Part of a small language model's weights.
Size: width 128, 4 heads of 64, MLP 320 GeGLU, vocabulary 8192.
Architecture: LayerNorm before each block, learned positions, no biases in attention or MLP, untied embeddings.
Training: 230M tokens, 3512 steps.
Each number is 128 + 32 x the weight over the matrix's rms, rounded and kept within 0 to 255. Layers, rows and columns count from 0. Numbers have three digits each.

# layer 4 attention output, 128x256, rms 0.0612, rows 43-85, columns 128-191
136101098093125132163195133129154099090124118094113158131104131141073085087165160147137193151143106088101061201119141130118113189111102137190108138128136156113110105081168078184066093153092089
147090130114130130098098151110154125124146151043085054199163101100130111114076074099144108157145162173122171168169102115197126175109111154151151149131121046087116101084148075155096111173095110
157123101114153108133149176152123117146076060146111164120180167045171117085140113107130153136122114146115108068097160140099130089167127141115149082128170123097146128130168082120116137138143116
139112083126147113123116122119132116143108128117146090158101162071153164126131109113227171138180135169083054210173140085127102132097182151140137118106150120118177110046135123124194054115094117
119177087149084134117149139169104115112186113166079193178150093165140136152116153140157122143160153101089131140129109125153133138097115107162123174091132138141074133105089138105178165139143141
112188133173139182143091134066115133165087171096160082130086146113082206085141125148103104144105149132121116094150125073061103145104109113125057146186124180207137134112051141103119142185092152
132106133107149126084104132164135110106114158145146102135063087209195180125144186110176140104147177077087122165065082128108088130113189120085096125117159168097138086169054155113094113116127134
093110171144112099110122093097107108156166155119183120120091103153128118165106133145149130126094138079127119153145112140144139115149162118108099142154146112120128131162105158129198170093151136
137186114138097126145098161205124079125106106092106164098050139147122137137130170105122106161132167112083138131101123161094077138087081107202112137152137109116132175131167100143123123119046140
167086153124104189156155054189199093138143117158047187166155065179115165159139085184149167139172095074099091167098121116107126126157102112102126131114137132086186132128111208228104118134167137
112097153144124186100156139061112156129094178140124083147100093143115135135168082119121164114133182177144104154082114163132184157160135204123185139108134095160094135151171161125155132135150123
083111077069147135101167081098101088127229132097111126196108134063151100190139093160115157120081108139147117158153140187134167140115105117146063077106100092154151118125142067154164139138117161
149105098153153165149094115112133147107141151111160160149088191130131174100089136053114145140083108104116124107085161105103151141098094129050104152094120199173128130148093106155084116190118155
158170084148088188132125076149111157091103106113118149143060201188089195072153088053179166135103141176121132129108152047154081094120112100114112154146133148147081163129100142166075152093173128
123139138175133115137097118099105070103166126117171091116104157146179127165124127098166086171089090167127099081163083121134138121118116157153163122119119148182093146147057126146126098108131119
126096169153101182150125176096110103143119174134134125120134136101139159169150146125147149095162131109061045125141113197097146165078147152208062131145137121175093096073159135084194119152116143
116061125120132162103181162017096094120179184207131076139130185147114127121180106084182128177077088157115095133199109142122195121116149096089079096161176151169132106132143160146058100134172126
104099194126124159131113084100084070136095114114168103118107115157139144141154151107142152149088130158142136143084090180094130082149102170128067132167132128165145107165048095078149115104152194
090050093183124070132133086099088110162148133155088161161164170047122074135158070152113127136044137231142182152140109109162148130149118127141117148118155122165168145116174111214098100188163205
152154179130144141174111114066153086182105149069177086130055124147099171040122145136144140169075214075134101168113059121087081099135111128094045181173197071133104192156108094150096093108063164
105125156095163123077146127118125115137178124165128068103089108162143104112153138137083121156122151166157149165092176118119079122144135159101163106151109152124176081174110108106081125094110131
138183111106105131158117115131143089137189134043156113134095130072124117187061109150111197107120114122127184151202076146137157081102101058123144138139091129143139125185109115166195109101132177
131128094127106134125120100137094099139089104129152158092094091103181139161098140094133131141174124088086129049120115144084154116133146171169157148089122096185140118116117124114184151146135100
091128054120125081199044161144069157143182099150120128149098130143096149191104127123185069096119138158109194087219129155154150152133171034058065066100117145162156122160138164139112178103120181
158152167185134162160185118164145055161102128125150093136127131092114068137179141172080178189122101154117099184172146140122096141098063142158109098159167139131123048113196125198152123114128164
211156100180140065127196161105153037124135153155127092092105178145108129102094065082101136255129080232100061079081142103114129136187082179130191039122155173115170105157143106170084062105123124
152155141171116138167188052084133113141124092121072139089144125168096121150143111094105199170116093095064129131089115156072161131114107111124102135129128197138104129151110205152175137084076140
137108089154115155115178132131152090148161125151138109170170112074129102150118109135104144176127060091133110122120122152164155170128072119109086082137142142122143080133135122154129153172186109
151130078130141116117134147144065166114118172109122150182111147129086128139163130157094094084097104119129113137112156119128108146145114091077067090113129121123126166123111113152144176201108086
137196092138204051107104131176128103131091078118231106114120147098239138100082155158092076160125107136120149057132113113090107092139167187100155118123150100134144108148068000092112136078102099
175046117134091155158163116149123058108150036188133192121207152167127164176177108136144119118125097110066124131134109169044127128154159103106080093113132187141194118133102085181080122114124125
137149112151207084097103170154120101219103130117163112129098135110226142135144135069095110156157155160116133099063104142115128098125089186060151160064181122120152167200099091114157147123139179
171168137143173129087136130174161115138184109127121118153131140122165115104224196175129147125125115081102108153084121086134070157103190134133142214102144141097125154163092198154092096135093134
140154122119100138124174128153143108086179141098105166159099063198128096138111219160076112178163161021128091111123115163126146174090049119120097152069135165179089128134133109133164167171103135
146154135163106134138143127155155148055146114141116172129138179139197162099082173115150158087114122094125211128115142083120174122086149088159162182131084131115110099111091116128099131051114136
159115109170092120145131113113113148108129170141143106146113158197118093159133038085152136133095080150177136044144076130218158065157071160126178091144066149141092140215122205178067091095167155
057124134143159057081066185137105131159141144117132075136100182087115079123179165153152056092101159189159099179166139117185099126124185126133112131142141117117137182107159102078158055065111124
148132115127100120147130143150158105159104145113122106112156126140131145086105123175149103153166112135100069128149109098106098134147128119093148120159143102106150130089114087160115130114103104
135159168153117168147100178156102162122110147101141110155095075216103119149125105200143109093144181191187160142157123133154124108143179109112132135178087102131108095140097137137086180120139134
132154102153101085129135122129125082108154164136140093147078154203079110104115129095109111195043149175148102094126110147146111090166088136116130074146104130144097111139122062162107105117085140
190104133184091193166094156147158171114133118146097158158154098175125144176122111085076105114143139116166095084120138169135173116128081122111152129098144171145112139129146174116182098171132126
141074132143162125123120117149099106115148111098171111192163123174110116220193102033115159066046098108196138170091122176148139073171070136054062065067080147126127111229048113133071111154172131
181133148151150163131147163142098126121155095118120150140182122129143164222168077087114126153188108122098149119154161143121147132116074132154167125083117100151132095132096145101137146173127107